python train.py --num_hidden_layers=11 --init="uniform" --init_std_qkv=0.0414 --init_std_up=0.0414 --init_std_down=0.0 --optimizer="soap_variant" --decay_shape="linear" --batch_tokens=32768
Each number is 500 + 50 x the weight over its row's rms, rounded and kept within 0 to 999. Layers, rows and columns count from 0. Numbers have three digits each. The size before them is the row's rms in percent of the matrix's.

# layer 6 attention output (transposed), 256x256, rms 0.133, rows 48-63,111-127,175-191,239-255, columns 128-255
104:515526515478515468497458443487491518506449525530451575473500457550511503590444446559404474502529405544526556617595564572533523561468478503561418484584391464503435450555440517576527571383546456499456513472479534494443574507513507482548475514370458493429537501494522575519556471582461480528518528540475511517411432464430471556569496540434474579470491565472522585483467579494523418555619
093:516530503473432475481512511476567567566576564510472454491561471393442500501425604508406533554370522537504552404498546464510475520557477487430476505552559498622428520510509535522571498529472541449496484589548478523474565457447424445452564510536482441541548469442503516460497552576522456494507573481508508542512497520599526557505531554464568490477516474560541404494540488511486491574418
104:490508498557503511513524515619458482545401505453577469535533615444568580546479487513376472498492538580450536482521512523499415456518413539423578476479497606453542555520433427523480606472465454426431504396385453522506531521413594469504485468561431502483487517570573498507468504518481623474530492510542447480457519603446513523470421375470515502500497532593497562484448505506436523529488
102:508541455559402544535433497527528584549511442565553443479504495570559448367507506343478492579550473541527440502442555440484489499569530512504380443458448442492599544553487508419500448535466598564518460404447515565522459548513469507516498474449511504456501578496561459526598485519460508456477417549489496472536517562560509454496475500501535537461650463510535451437448489489485448609448
104:453525556406491427485546490522476525475516528461450514512486473449420538475524501468447495386439464474466482483506573475523526389495532474549566539525495392489491552442485527433457568553541539587502505477548530522541487458473430461496487522461461483510494525542424518473498490484420428585494564478539505596577521503477551583492480611407424529491481405429541433473482550536611444413528
105:448531436509469419521427528474508571584484553415549475496566543496541443550557473512533493460616561503517484458561442405518470426474421560416470520514551614501513478578433577504519532517543493383546572593521552471460468478551431466631484449489469545514543431471436543504558474538456454472515469535473504588558567536564519511474461443544444489450517515498474433511453473513423420528527
090:606476497626559503402454519437475536489616501547458430561521510453446522516576514541572615576445482526439526496521506514473447510482520520565545487491586472527407560565539458579460546496621501475499412522512518541543603474573577446408539551489448459469459483482502544558405587499518533512567660485463460535548563521583485515519477471517518521497398483499448462516595524558486504479550
100:518477469437483499473488517523486490565568500563480469436516564412485591542502508588531451475466569555523537470496528539470497558544500485474473465416497522470512471648519481612485467458627469486530528554542434449468452545516482468440426391525485442512503478548471545494496551577597471509564601369440552559420563502593559463485571562547423452512479534471457548492585460532490504494521
095:464555493522483524589603456454518563517574479494459551498503443513526552558488499461491447547515444542540399445402659506513530456392527516542479504479446527435501497497467496506480461551494470478481525522483532494526544549494497509530392498464513617534459436443514418406534577458533506511564496408470498497460350543443471469430537544519534429440531567499479493524496524540494518512493
092:456501435462485498504647567489460498549474518531485497512541552484458625456525607505482459426543508505557521477578492491477548498540530472565401567505558500510522544512460477563564481533494549503434489412502494397534519415468503457460513497498535489501542520520497502461469513387630516447556457580512472542430511547580515534516538532420408421614455458517423540510520476477557520370525
103:506482503574578532500469541501469467625555503512495488544639579486557507471542476489505557461547399482467505553416528458462461500523587595457474542472510481560439512596405564549511503501427447606538509496399470461507603467498474569529508491436480445524525530511531547514551500528495485485505591517515383538447597525490415522514573479589550454498585427543527477535466424566524492566502
107:550557445494583517449485440446636536548498502409500494452461537426516507517384433543479525433485448652584432462652470494435552580452617523574434470503473471476481527490467494478517491488530559464514503481576465447494468479480470550499497532496472392491467504471505519522496526576564519500578389583474599503554504536541401485440585475494557500504467471550510477443416462467616418482480
098:489480535416434557499489509534502533447486598507468543497510437402510527542443448529475426484462532575619460446499558594485480467536436431531498457593423516489473517418509461532474514477495469520420551488449500464526462568513472480545529478533522498546538546512536513543391563501572540519486516456457446467448437485417486509551574519432379542513464613458500519492579482511493497434503
090:567444497507554538530581455634491569583564488447538496555480490530467540497433537483483534498427472507521554428516460548511462537567579486434598487491445442505563445536534457514480567505599499494543569563452475406457576511430487511544422433460527561475489478553542526473562413602494544560527510597402515573562532415501551539516545591607553494520559448483583467456499515482525498510581
086:441485511402455573497532384527513456516501545437514476464461453511559472484455516470529467469543598539631506490529499551489474404471440451504535511461465540482469522485485563496465492516479477518394637477452528554501531588481552500559495503518476500471496429481462542473550583595459574454550461518392403387422494511507584519400477451465448464470453526499548532485449549491468439502482
108:432558477510551535523477477465540575519555417484593482440456516556488528552466538437505512468510559600362507525446459499493489473580482552504465520539489503521510450487481529516499520503513457516450437449475504510571489474564518433459470550458544506473579514470424564512546519565449506472537503519491490431591511490492504519474457519518587505518475472506524505373554563424577394512559
091:561456421496485531576543454552489619485417478460467540521571451604578412477527463560522528418594474418511497525640574464443507526560411492466551475473468474596494559413530472501456448525567463462525520509542476528480511472523462509568485517537480446409562478414467471537554500454515477548557519478509492529541668509493496497484494467436486405420609551600461553507515438434570501627524
092:519507475489458522605470551463561501516481498413510476474519511460503539421550568549512553447496439486465489407501603478444462466492442505496452534462592508584482586521494482467550432574477480497500421521458483513600543497515521550499508470621497548508461554527447538410443422427515517520521488457453449478546480593572559497546524418452494467335452456491418408474488505491510556455522
093:515556560516565534487438412575389436506459472496523477521482472528504501562480461501473490520574524545518477484499505528454490424502527666561436550561487526463544505552527505442478500520457538469492448436467399490395533531483536486520431553498459454537475580467541447505481471504440461482538485418474485514478416493377488460477436486479413488555469539405377633510479457488514459639510
091:451641448413456451544501374536553453496449534547500459445522481535503420462469556418534521501466466509504453498467482416511451488521609518569542511502445507541495452465499543510535489455525540522546557587469527474546529499541497484603520501495553442447559502466478440517546475473498488420497477457428627509571564476564517418507554469596535400526485485463451478420513508556454443566497
088:562468493519481446486573498443434483520426540521514576516412504447459475455484578565515461533438504562521550425532555587501544580481460478429563585447499474555506490468461495554484504548556384464501529642487455460534518507521481439489509569611544440537449515458481455480395455534476535449476458372476450562436496500469492519555547572406538532476466552475486435590590450496405529535495
095:541508474512558616494465433508500463541504522521495447443394576473600446433654560413512546621529498510522468549485488580466530574484482593484545547409505546461429458610496455447499525486413562522442491504507509524569460518512503546411537561492492507529541456459556522504572528496466481513461476495539437469477446444490397622460541579476522493536501484581416537491418520466558596538494
090:476460531429431497425515495474452478516574517566573558548414565461519494502410487482459509548478410407489393503549507456455564457527435462544521548401535440559494568540540427584555488527503523516456497513480472483457509541472497514502525566534480435526438466541485448428450442499487449485495482443561497421503491556581483544532441549568460446616415472494394439518471487515558493387527
090:504428505576468546494466532447469497593413486559450568512406534597580422513530512500486466425503478421420535504571554407427491550594557477497459481554406523515540485443563432490544604471440399500483504509483485403515504589474530468503466460489544522503519446539465550453505568435582518512490483542548636549510532478578414494572460586511404517572497512491511519497444471500407427435501
095:542462494548418544450541555484639589559484525449501450454477497513434473525487473592517573461460413431582519604583508430504519478576527457528527537401574480507485555465469517472526505501418567561532480382472480509520580477464528549445471597474548491527496446412555426543475491543467417522493444573477476447447531582504527575516477507490503434427581468517519552469468417577525545572459
098:516534576571493477506631456480453535452525561584406426517510526530506551523541576484488469500566555385531508489523515520502537500494469485441468528425499571534570473444528389515461355499530461485496581549469492490469523440519483546478600403538478484501522444456491528522415508529426427568485405504366500484523506521512420550468522627466459516579518509434525554459502567451459570532500
094:512505450494471457521383579564407498543529358608571568559473561527528370563589407451532461432645564530432478455409498500497452471470487534486505497484513463474519472528425492502461421502491537427531461527544525544446558554540524443486540525416460398600497494589463447479578495485547498545529514482507521534543578449543449530562531519511448524511482578534527417528628527539449525589569
093:474539358425525552520505529466487505539496532471444537439546464524465485533461463454431503411456386553496476467514398498520478449463505491553499519493615513496538516546543472477421509521487583422449559434490464540448502431509462446541514464509505558485472495532428505500513539506538507587590493481487566536477507487450595470486581462541425481527555524409462461483610470508465523588493
082:493526501468476386557499517497514537464552481411536535452505451521507443502527421505515504514473384515470442541518511498480515515510487566456549504496501606512515552551481489598532418513504511565519464440524509570574529508518498482482389443567536536459484500479514350515615517501497546455429483542475400565527455553405437512563468519460454505549502460610521517603485460529468576427521
088:517513585424483566535497536466456464564507478485479566561439480525447516492468462500510508444460507510500454588493466486435524461463473489559458497530493499484413499538489548484491506457500518578525556496521512525557503498525515525498500448473571400545545463527600498460526531538536493423430407473446510574516546587507539421508487521575465433574502434515532487496507487550468511397610
084:419578477520447493585579445490484505472471515499546403549639411559697585479544532477595413419563543470457506477438542428435545459567491529473548500439479394492467488527558552420513491542463574481618494499452533514510564442489509528538521540517569566483540515502519498471519670436505481582435546458586475520510411583480509488421520491457537479497577543478503498486510503506526539519459
099:546437603522578473596444568498528614426588442494533472389502518554471447477519495551560529561536447520497448506489446549513536460418585437557518520540562421414428515548510522541477501540524577480515458461455597437635521494550539521472457542455474563557572535452506481538461548431487470517519519463487505551525523467524426526558516574529637562523524630599450434501504408509520423514467
096:527369486579471525487530453556546460406458482431563464561385553464499588433472501450522492548417453476603420560607493494490535526475481436539495463495500503433519579487558575604517488501579353475483515505522450512573473535487561558526471399533409418470478536468407458592545552488481497431539514581452549604446538562532459493463527384545561473461472525500456558494508569464449468518497
113:493533534421485466497565493452548529558490392500525443565551500537467405499559491533508491573419446491501445376547442549504552549447524610526511535506557554491629467503526532565507477459459544483520433587407416599472418510492500641548455549440411602502526556534482509544430484581477550464550502591584527438477560473484535415430632538501519540556504565436499453591455521585471503440534
114:455465582509569471541540508528460545514527471540480458457495480532474519517567422526606353490464521498539467574505384546548509513519579486512553516537494525416451376479562467511506577588404461504494493505442506596552453457527478504563516471430539468523470497439484426551466630438361542459459543557589487578540506506524511432448525474430503526545582464494549539400532481461448389513463
112:435461483426462518427402560446513509519467511498554531460523479469462521526542408488603462487521436417599471548483503538477505477385517533576547549449468491441517607538526489511496573489514487533509539436458564431554502548481491533523456555545574648442526500425521540540501511426478463483549484491577464508504551446534405396487414523499517538537481552477544424529523486511536477531535
101:466581500404589501523474549495476566452471437509511493512441513504507407533454528517539522365487508500465449645544368478557540583586488544611455484486574467535474506434559541494483487497514469530423528492543419455506461530556509480523557495468518527555505574447520531497556533501526581445501532566523467505519460517505574466487520629573443486471418374498497548512547498481515508460509
106:521484431491553508455538502457463423480488474469486596522489489576555466570513514555477520411526548481486545483401462531453530501528589542429472524563511603455525388559478556459526540488522566505440543576456502534511455521518566472466512462491598502504441480536454475558511521540543465470590440498431478442476497429525431443518421550530447511476443398483549506437463460542526458443499
106:468495412459457516507579479416507504479468468490537531516538422610391437331414578435443532361593481482535491512434589565459551477469543516516429459485449591503383455536523487553506536541486487559529523591506541471433484542392491523569424472510518510537525409512502419562486558491486534444480464481428633532422522469455507553550479475540509481496413477539580483548455510483534516539514
108:542519459474480485507456475544636535624467514484468484537531457550525493502486521437447484468462549623571516477508564571503520562492568524410487411490499454468476531448542484530396407493498431482506490527473532496509535519528408546449410527344521549439476541435506425520495484399531514552455568520440514477462546427462551445470542485505473560456478421543489594469490468449446558529462
118:546454584457436497485510508505467534462487412616541508523519500352489631576432503514508604463503536613561496548463560583551540520420550527517466491523473432496547469553437437497466508497485542591438524492448537499553470452422418471580407474581524563575548563493502428492610522552423528453482520479498435493509479488458513449546506582563534556519437504481460537492591479448502476458456
098:401534403436510403533448461464411474445579568512494482525553527582496462503511533413536480462567576561483496549520502566548625477398412592607486415461508472586560512483460536458525491483483539462491440476489526473616462433559609513498449497502492408410537461470499493515539502531419528527478508537535432514541521477494513479568530538508495546552488492479477554474504486509493491449500
106:551475575477532424503482581586518566492494414379489558478523468462571538504480476485605549429480499531451533521557458484571521528477550415590535466521513450497418511538434505468545491473466545465445454434484537438468446495377498525451400547577509439504521551498469476467488482509497523562454505578563464425533561549499537469539438377556534470429505408634521522395517475598333471481535
113:453525475536537506441493505455567439465497555447490524503521479538502496481504503576560472551447534521479603478486551543423559504527467441491494472521546542556440511476448479437507596472524472530481514528438476504482543589675412558500565443433513572489464485496628545481558446536413474483393505463465556376490394525423443489448445535492481541519471455394618508529431405482471560537376
111:541401520451453507532409424480548556507564460549506524571430418541511530543453511485495456473547511458590410460535508494403403556534452518482539489494465513486491468561456529503509437465515535558524442523502496524544494470554561483456476522518456489561560529532559476477420478472505399490505356461505602605492476537538503496537364503437551582513576504654471606530449490457523543424473
100:474475567553562537498554529463354503517429491583455483551494516481495492575529554488475546476453522411388520559535482421531529432523464500611456532481500406443628485421527609495477525510521495472455466518428476456463516551512471472509493490607505498494570531537574489582429446415482524605385495508514485415458445523550474540561390606488520557493468465450442470475550451489518558471567
108:559373528541433445458572479599497489536572504524561580493541524508520435456475500452466531513517559455413465439521539521473568604498460518410481483479542472445381468435431518424512649478565525470515507411470399403465542524474430507523462474479512406474512435420508451523512506505533549483554450559449502502536559466489547482576461470512525514475483511602503492482512535628592522571439
119:463473452520418446368517461479523422524525538528466562510491528389493525472476561574375571549429551452423575559474460488538472514463420525535511508506542582450417490501464494438371489530473445569522428439495503588538393480480475469500569474459459429445519528526526443445456524613466579417487593490446514568522498436552540468527439526472532392417481439498518495512408516479451567622430
115:507567448550495503455454452418516404494485441434520472460544528491490515526508565535581550553432467557460540519423463495498479513535494496482430564535495531594535430423613366540435576490606484414454493480517563425447511511444477465417503486489483501497428523507444533506485537448547449456433529510573465448479470469503486516543423479411533559601486386468525560468498508581520552493485
099:641486502503548474560523545489505544419529560453465543428582461489523411576599478460508569524507498511596580554536448507580535561548543398503498535419487578592516470502510448370450531505492486501535546406472501493470480562569467444591486523436550590539503429429445537478529398542544468462475477472443533469498489590486482454557508508484495525548553589505488446516441504517473515600506
098:530437419492458485569380464639502443533630452484584576559537527486545495447525583537442563556506472534464549458403445453559447530491552470496552511392523446457481567570523534440482538517528453566520586505520569519502495493537520375410482488424474540458466415547599455396489501514517522542428432525511576523459386557502479489493532437475550474494462489470554499555462563561461512523537
096:408487559459504463499583463488450547459513559509542443526561603467489413541409607518416540526485548515558486413514476492563445487470443501469497505536501437531453496509547614526486404557571457386548656461478491369459481494523491545549481541539563465425540503456515511529508453490521585485538543493429506478483386534456541473518449504565602445498451531480420429473475468443488552431530
099:555536528435601488421493451438497491529493490505470536447516547527532395478522482490527503501486509466412534495473498501467556536569455446544464456404504563496420485486455498612467397515399597534540551550434475422436539540558484492479470467495512420456545478540457488546534464602517533554513479507497554430543502523500520517522600484542603520483578428639492515499557523476574568486485
097:551566563525450512548452484416486461431513486478467521500531431513485569470500364474507469575509450458501531547496517463471515551485533415501507493479470557518459572528537465463442420513457530497565385515503480439511518355560545481545449579560491512431505507502555480503433525509542501612530547515509494460463549453507446577459634439467580592521559533517538416529536498556507602503392
095:590539552559515504477488470517568527480529438478470517566561539496446388601535380431469551493504552514511444624527503489491442502404481471644434437500523536503490591461506505557556448530519460554489442418547468524385491482413470551431462463445411470409550515490437481472547496432430520555469521423574474461573525602518402518491614448483498526445527547562493499480519633525479484476479
099:485587568518523541521516524445477544547521530471500431479536514455545562526445466581473467541474464521515603481550525551514559536503522454470522556506446517541505437494542508495510458475478481470511547521444449505509450588465540542529596501556409518483557555510487556488437478528495421491531428528504433423566589425603480457535517516419559455508524490433497538473442436590438375417409
095:554492542528425543386563568467417381500515522552434497476459471472436554427574579512501482573517491535538579491379450489475412480533471383545534531499465506474581470490515607518578517494504510526532487485496494521605503486548537379438588459551553489482474529555485559579508506498484475451476429444486490483569442438562494588517512413403544488474558572566424571469548525455548463619536
096:502497454433604491484479542544497501521577492363578520482556476598518503475551436511494464537536509448474528473540399530547510473526438471575538459475522530556549582607594605512510515521472492545529470475514525631493542511479571484380492427447482451474560525534525607511363488498534437533450389521519542556522469547543472523360649410467507527441618468529511478487522513525523548466531
107:538460505604475577515454594493427428495453407437551519492503443523520493497580470409513544535496498526511426486503481507536442536518655543425453549484489593470488353470503578488443501643521469482497594522470581532432594506558517464563499581474523509556518564457498472426503454392530564502388571484494586571576464509432433467444417515521586507484491508520430433496444496390475503571479
094:507492417568510557505569498561499433555414608558515446533517532562582462467389476510521446548412476607503506484561466506475482540478434586582484512559517481444417517498530564554585577498505450538517525430490480487540518544398549428567501476429513415381529581511518498507496521472516550578544480618483528539524581425527458527498552468480492624530390485463510459487446465599573357566543
106:514516529545464499528575448490482543481444661523383460522412423484450520477427521511472432561453510525454438504605459545467501467492500479521437481529483441501625577434545532395600505495451443562574504520456458523572413443426487439551444547596544542489511457513413523530515524512484503493535608566518486551382605476504465600468452439500564560466478517514450520437530496528536492452382
100:470478426552540530456441506492567480493473522452497517463525499533528427485492508462573585500525596568489591508555481448552546468371447590476442500484477570504494501505527343459485479430607483472433457506476546483512437432415523437599569540556447491483511467369448520595576512465448499594427507597439633482571482441533508420465566423524510523453481474547477443444504497511580482438466
099:566507509582524455449433438656481463441526588497534497412523560507494552446550425456526373516563459524549570432482499567611420460490517494571578548421551552468427438438513440486433575562444503498515512546487415534511513469476624461450530488484464508512529564473403510486503575524492490494482484520544538549470464447428502459449472408438515370407512551458437497603500566521480516542391
105:459537429510585505463533486449508505456518454481510455454547542364532557569554460470577527490469424506517435504457382486491504498450561550439500563458498544585564490507563490403537483526523507463555502526449526501407478444465550445425450532520494562536458448506452513411477527522550459431497530479543499618359549543596550489426472505483468412493550472497512581624442485346477449470509
089:549550622475563515499494585445525498485529450497446453425468572540570489585502531512636424537539448529528498458516544486458474535487516457539501540540500473488532531485470483578502544461418491514514524478608453401513563441581454599453509523492444563573531425430404524516519430482533525580522451607551551476508502602510582601583551490444491480608414566514484389540549422513507466472579
095:478506540510513603445553479582555517653529541514481540518427500483478489523525444558445536500460544436530450504537515451456573542506443473438488433466467581479532513540513403428504483438436443444536469562467524522459475420444458568564450517503462470475473591514568565467467461577578530544486441530547593629490569494426491536406516563551551444510474491493517489543433391492526495465517
095:453497520475528515514418513526547539608527471492505515441553513501519522356436494536554542350539473496481534522490488469583450552426470542530541575488514552459534509598522474534441512498502544519585488573491452528516530476462470524525486484469491442451491434482523498518522526528429562505575427432583579557575534535471559542458571523478525494481601396509491524549437492514573563475564
# layer 6 attention value, 64x256, rms 0.146, rows 48-63, columns 128-255
102:434467471518554551468494530450456538465520540412453555459424514419506433485467501374434489579454575543423477471521451458557509527576527571510526501436527397599594552397509442518455600496477495621613472483568651536496486586434486476546489526497443481454465485511451456454439504517538482574439549464441514507476474519461407492492499465538476490487591475487577535491533445475435492443509
100:463517483536480514499539499527520508467508510523446532493388457477516477429460589541506463450567472489447484508468451516534412503496521505490571531481543488515543461587496523498492454553527422556421488392564547461474449445526446576525628529511480484448464567529496489499516559488401509501565613474518478368436526401485391527583493449422543457439482459496549582480540542542550504595479
098:473433473484465534485510472490445475517524499581592473512443491426499503494516441474496557485450424531555564466446598540544544486429424581512458538602454397502495612497543487384506422426465444519462487575485616462525503499505537511511453422474500461438569527520445488569467585502529453453536468523471516472431427442476450527474496537432427546521548574532456498472423534508512471531550
101:508390531343459475494574546514635518500507526452569537513511455517532600431442499540507467573556473489448599520515522499535583450483545573440500438511506469563641506499528542635479460471546472539462409505519473469503513447476483459463554587500502596374459507516513550530422523431500496547464465545471526469421566435567479534470549475498477525521477435561441498488460544461518517587529
103:583473525531551481438522488555504492547501487428498550488445553466503472532415564559541554462479509437393461452562409388516507428507494424503447489532523502516494401549540427524423478550481515421576478508457574544491517453507608556459426469527495457605520527484462496481516463616580523445565458522624543545484481461569500525519446518467452513452453599513521466509451487429515478530534
101:555513521403502513543533554555526508494556494498548453456429414499512424590564452519473475535470572381528413481431505472525453551483480548531535529508533535520464488474446457446553481546447560491548402507531556522442584591434416483568528519446445476567481446428577435500518616538489469461597520524520455554433525491439487459509495498488426468449460523561491606507465471564473489425493
104:517505508475556565470536513490498539537509465512349581558460485483475446462549604529483561466484475477545592511454559559438431431589581544398435470514483496581554451435433446539548480500481517450462516501538577509532443506524410582500524564548514517463475480535590448417515532495437522467517508550482538478500483485516496570416454444497513538568463498460485485596457489509405554595524
100:401483537551560489495555499561498467484524585646464537457529464507546541510423506469423463497425486438446462490434458556506563559409513577484512508563492432593456544545483503492539499561342450521477492519546399539544494463538504531503553474477471456428436474514534558497434499416541558488492557532511438539625516458465400527495500561529504538532554489485459520609568425551502448486496
099:541385525461573461383406469560558469428476478492555458492495568421544453513525592581485519446469488506427583509461418514522555505415472561544567446444431420514417422403407577490489564486460575533455467554556576549506547497576456534528476532539672638511515530489500455436517539550454424489445529466527511481497419472569541514558496436454539544529545442517489561510537535400532507555484
101:539430462621498464483503525550440494531430412412605501468483552567555500483546432524421568450539454531478489466498516573536403426461500480483566420420476524567536484548543455566611555499510610416450458514515505487522506536549511480512494496516446477445478473467505498505447501505447466468535538597542485522412470512565531388493517484437465501474524479500506462424527491488521469514536
105:459468489518464487455533394544499517523547457516499470493525591495530556499489550504642440558583467495413523568512549585507560493561471535478387479542480502487536433719448531528494558564454510562501500530546430446511551549504567517599527551489487433543440424469551468427417535432458427537555496512503549470490543431471502615482548518517483568462499578455576627474513489402533440427464
095:468511590538546517567526580585518571465499393486498455489470498508426440483540567419502561551486578570446464405495455427508524475520363468493529521539482515523532535503480521451515461475540346573411436535551434421571493529483534574535531446543530512443501506450565512501580452475459485496516523462545490570481530446527543442456470447445480506570487479552473531412427392555473476437567
100:536551423480496382518545437507504460451429493487495553482468587582502409556483525485517465456593495490431482518506497549543492485457599534497462512476509438462491476451413475649482579424603524522508471572535477560506481530453522553586493371492435535447517501496458484488573524529447517442524445576414481514541563440431500448548485499563536650493557477454533487572551491460443465492508
102:580450392505560461483421528578467536529495537484603537500463517478431443427495394540554456495579479455464484582510492605494575570523474537512467431528529516594501502492525565611476483520489462412451524555457456541433533524532586519496368579488483506541516502571546558486425542482483474451555537450483452475469506560566498550413528407481563608546513505560513454522476464502532473546497
099:593490559539549406588562481518495440467611458495447457560629474453473481495588528420472502451449435474458532466494566477620503468536523566531454496391502567556458491521425509520465535428515524533581463481552552416563389544520481470422410460540443565499397465547495453531553519496485470465549468480500562475417480456529482479550596438523575531460421545477414624498509499467491527475463
097:622507568461490512540544521512528507479530494541506467475491573511557417533464447556501435531461567524496518484452559393589454475461677459461467504579489533572542460456492605494515479524455588495533514502443594451458526538494509523536500512514432532485499524533506569564528493474474562536431414407525456541486605457449480433539495434443436423466609480465541444509484470500551429391517
# layer 6 MLP up, 1024x256, rms 0.149, rows 0-12, columns 128-255
098:455423439525551532568513474416457519550511535450572481550465510512536531498618583445512478486524604429571509522590478524484492525536589601563542486530528478454493474479495495516473489490459555496520492510562536382402498467465557492416428523431514534475486461485533515475507511414530489458489534558600597461506501544403488480545475487518565588472526484527422424512513531529475540591495
103:454503494493550481448491556582554604436577502490504470449467459522384536439423532494515521544512500514449531457476530556500466529551483447482577473519472556518483559409552436461510575487517548507590476378511456561440417427434523524504443478501484454489461419517472396534574496499513461544487466534559502541467395449495462444469497481523504471475380439525537540399521451467469504460420
104:492499462509535478495486550571456490458517534564404510574551560500439456432488446523531429477420529489548556411493605561426585496508531514528579437529466510557405463451551536489475578521457427477505468554503579518482498573507473517474485462457507464599451515451476499521559489619503428535413498469455593552494593459472516570524433470578452487485524461427389494374533396506465514501368
096:503442506426476491438524527429587436428470547490457421499430526488508506520510433571491467467392470480439518524425521375641479427571479535475456465473581564489463491499472521535490564471582508587455406480601436494553456529485494542400581444420451494448482650554531521507498430551526452478515524511530508512483546506438649468504503423567556374431370503497482454532510489486550493511437
097:517462531510536600538540390519459490430498465531559476547490500530524451460514472512485484541415447454440446451545397491496506522580425425510563482434585461472553525488464516539465473560396455492526425478417403440482510494566553588514618520535427448420594599537538496528472512486441518565566569464489490536560451591522486578460589476537470546449424544485435463524481567493553467599500
101:523482499534534518518578440585470495507484492498525531562495548433520515533529421561545548480507480443478521446500456508425532382509549477551597526459491479538520408515490508468508558595541552542483468491586492585451525469509529500467554510473573517477541508427446510476614373504503527501508550544488541519470462449435466468509474466567477425438438478612460538509573415502542420545511
103:495507512462524498492460420444479500497583584504471389496422530461470469523561547501481444495491501458524491589538504584540531591524412452511485583590480532539522510410473455528525560433524480531378546498505635498508517487696470478490453573526491549500457572514482528493560530481519551512511525429507496528553499500552499573535431511424478425593404427474483534558503502532430449527519
101:539497489553399519508581490437439485409524465450414560461415478494433417439578596504480495473603482457466578473503459479495502496524530408475487545489401491495462483512571464512434517552439503502500524455521451512373538467468591507548493539467581508493472488527572396550546458596388461415493571513559558505565491523490527546521462461494551473428603473489455512527520515565468476549524
106:561582426512573515498411460441460510448504449513527518500496528471428491593538522418548586511459464467467567495511429441584544509436520468508544438454491482507504518496529556499461539478519561490530525504419568440415566550486555559527536419456506435541516592529442505509433425491548580507472589454570526542530568484470490460398542598486503432483518491609482549497456485504517410518509
111:426577521508460557487465543583497512495641500483475460462584525447494598428416494458570493429508459552481463480576520468520461481444481548501535453459584501519532496505538460529486424535523434428583530504496619522489615493507413556479478445525508524491531580440481562480496516530494434558531417453589490583549495423516509438563467540458508498578521577492465399518564536530572401540554
105:534407494444523543434549511457466597504527545608471550494525435480525496507566485447533490424505597534556500412516508485528495608496492502539514554463551562560545410452527427504497539475520514473354575495480560382469511513509531426429411466482441479422456522359469532476483474434527592480529517429494567516471548493478523472539612516533561407571490481523471522516463460554503426505413
094:532519476523589447485450478576498537501511556499510526435597444615447576548636455509565459433468565551476461469518471517531432506494452553555460459541487385563557526511502487486470506494545466469562436497461580527464501456471553512567547567454469502501445457548514601567493462437506517494465579489529468482500468568592445492427529472456483454543463604422524513502578520444407534525597
104:547523481461461514418513476476527516570520523449536465469437411454516490408526524599504559524574530466476495491532529565433416541553421483535602510518516456489496532366504506447446485487472507428524435400476485578517498627492489469461458529469530472486570470481495510515457571367533436448504553524409512577463541586512442551487488528392503483560445434501496533511491417505437475556589
# layer 6 MLP down (transposed), 1024x256, rms 0.147, rows 0-12, columns 128-255
100:537494440437479594528499479461488470482598513530609570516498505389454518481531514554507491583513533592492502412556510524466535497429459490474514512483467437472422471518425494517528415532496504451486526477481471486464603397490392507523490515541589503483510536515505558477527421502544504454516543621506536432444477546466523401549569470611439489497529472447566482533435391375498542568521
120:545545550428417521545461504536525469534529558585518545532576518481608394572540487565500505453423523494572485520480429436465484480482469528500513505539459426500464475514444617438481454480518473471470522554532483499491580595598452444545512504469542513447461581401505510477429434537442529404561491414508588488475600514485493490527460572480472560517468523382499526544545491481508461538550
098:511474498390536559522608450528567531499455581610514519485520504482517496464549488609518451501455476512527513377502533483544484483564556523464542531550576545575466575539492461506462488555443433505483436480589386557440459496569480483516453423461452511574453494518540537483454505439529433559509454501513530368501503489486538461511569524543505493494531490488519511476578538600494498412542
095:633452429544544534592528557498507489463544474411477542511537402494641541510427473501529433504559452465463509469455476482493532438356469445437526526541497483561531463468549526463548509488530441547624489564525504491517465461483534479526553504462453473536527500507534519540561488518573549437515382422523538598451489465522380519518380384686575476590419516552501446397559617403557492469594
101:514582510523542531601509538465553539526399477537429573541555446471497412558408477579581475581443482424522541516568446445480550468468569548455544506526479525542555466473451497518490451504445578481440523376497459477499537448533483474480459606501507467498383476419459444443482462520486466544578554557539554527552607490451481520530490460524493538497492478462555552581611479435470574578506
100:491490585405575494462522583500534592530566456508506552598501514522508518513521566467592506562539495549543515465424500526491569515540499444474426509517426436539516520477436468502558428577473453547372448516521492478499533488500456510491465448482443554557451609572531477518477610534522446522458429539534454512532490409494610402594477528533498571519457479585483487553494516528429515460571
102:544533500427509488546519537524582557544578519485513522441549400578512610566618597517516525596539469561527504526487530508498491511493474482493549491438484441569348422611431551442551501478439575472552466454492500503548436498427457536607465486498520508537476517512432549522515447499567405494585479576515595512463499503583511513459522474533459451528554539569471517504517558462438396461522
094:506491485482501471486406546510563554501452524456406541498578675481567521566542399536476475466459517492469478453509493562526493574512416527531467479566498529527490469469524493484516523407495577560516544556562482571457462501587546582482455561522535489544490567555445503450458452337605483418483408517431543501542454381482519493531454554433448514491474524451514469513450551473461445402540
102:522577430559490493410468469590522490564433486398457512543471464534522430529515465562566567523417425472490537482503489601509558629472490512478504456478475511524520554605496553482533424497486469517475496434484469405473559451515521516541440532468448444461619480530476517501464462616523522445526599503465605489489457529536513492561530583466476498466524490408484453475542509447544520504550
106:562524441553382533532453424503559460495464473495552520530514458490573590445477469547504540491484554558525540453587563515512430482442487536546478489537539448491451523505534543601544463457534515453492508608561500484439569517520535435540412539475447470536416497374521510512616499511477545459611535553400426503571546479562574530493488486480515546500471386487544504486576467478631478557451
106:427407532573429526496476499378568448517481454415553583556518488619569493524533550415470532456548589489511475522492539521545558601443447451514487595546486485533413476495490499562507520517553502520478469547581560423501604529467493509523397493518552614505489459598406432552453544424514498524526491447499478545446452566391484429452482467410455487580471467545523489589505546490521445509476
090:560541437499528507518530464512414460500587484496455466425423496449544579470410549429563534502573529483474457503575566520510391479445624511438460496493554527520437403449496467528502499469459527503474515515486461422400548518532444552498506436498516545516541490516476477500439541513520530551503573520588465586485457440513582436457400564488520472464406513517513598491477545446563443481519
104:566560443490656426536522457542581611610444501491449506490546483510504544453568461482570443507551470489452407432536405503481522456501477486423418449547565515485477479593423507469536505526501364546475517510570503535392396396454582420408509456517539544539522488409576453401530498548408477515529527489558509537525454485514474495493503482452474548476517497446468453509504505555516487516485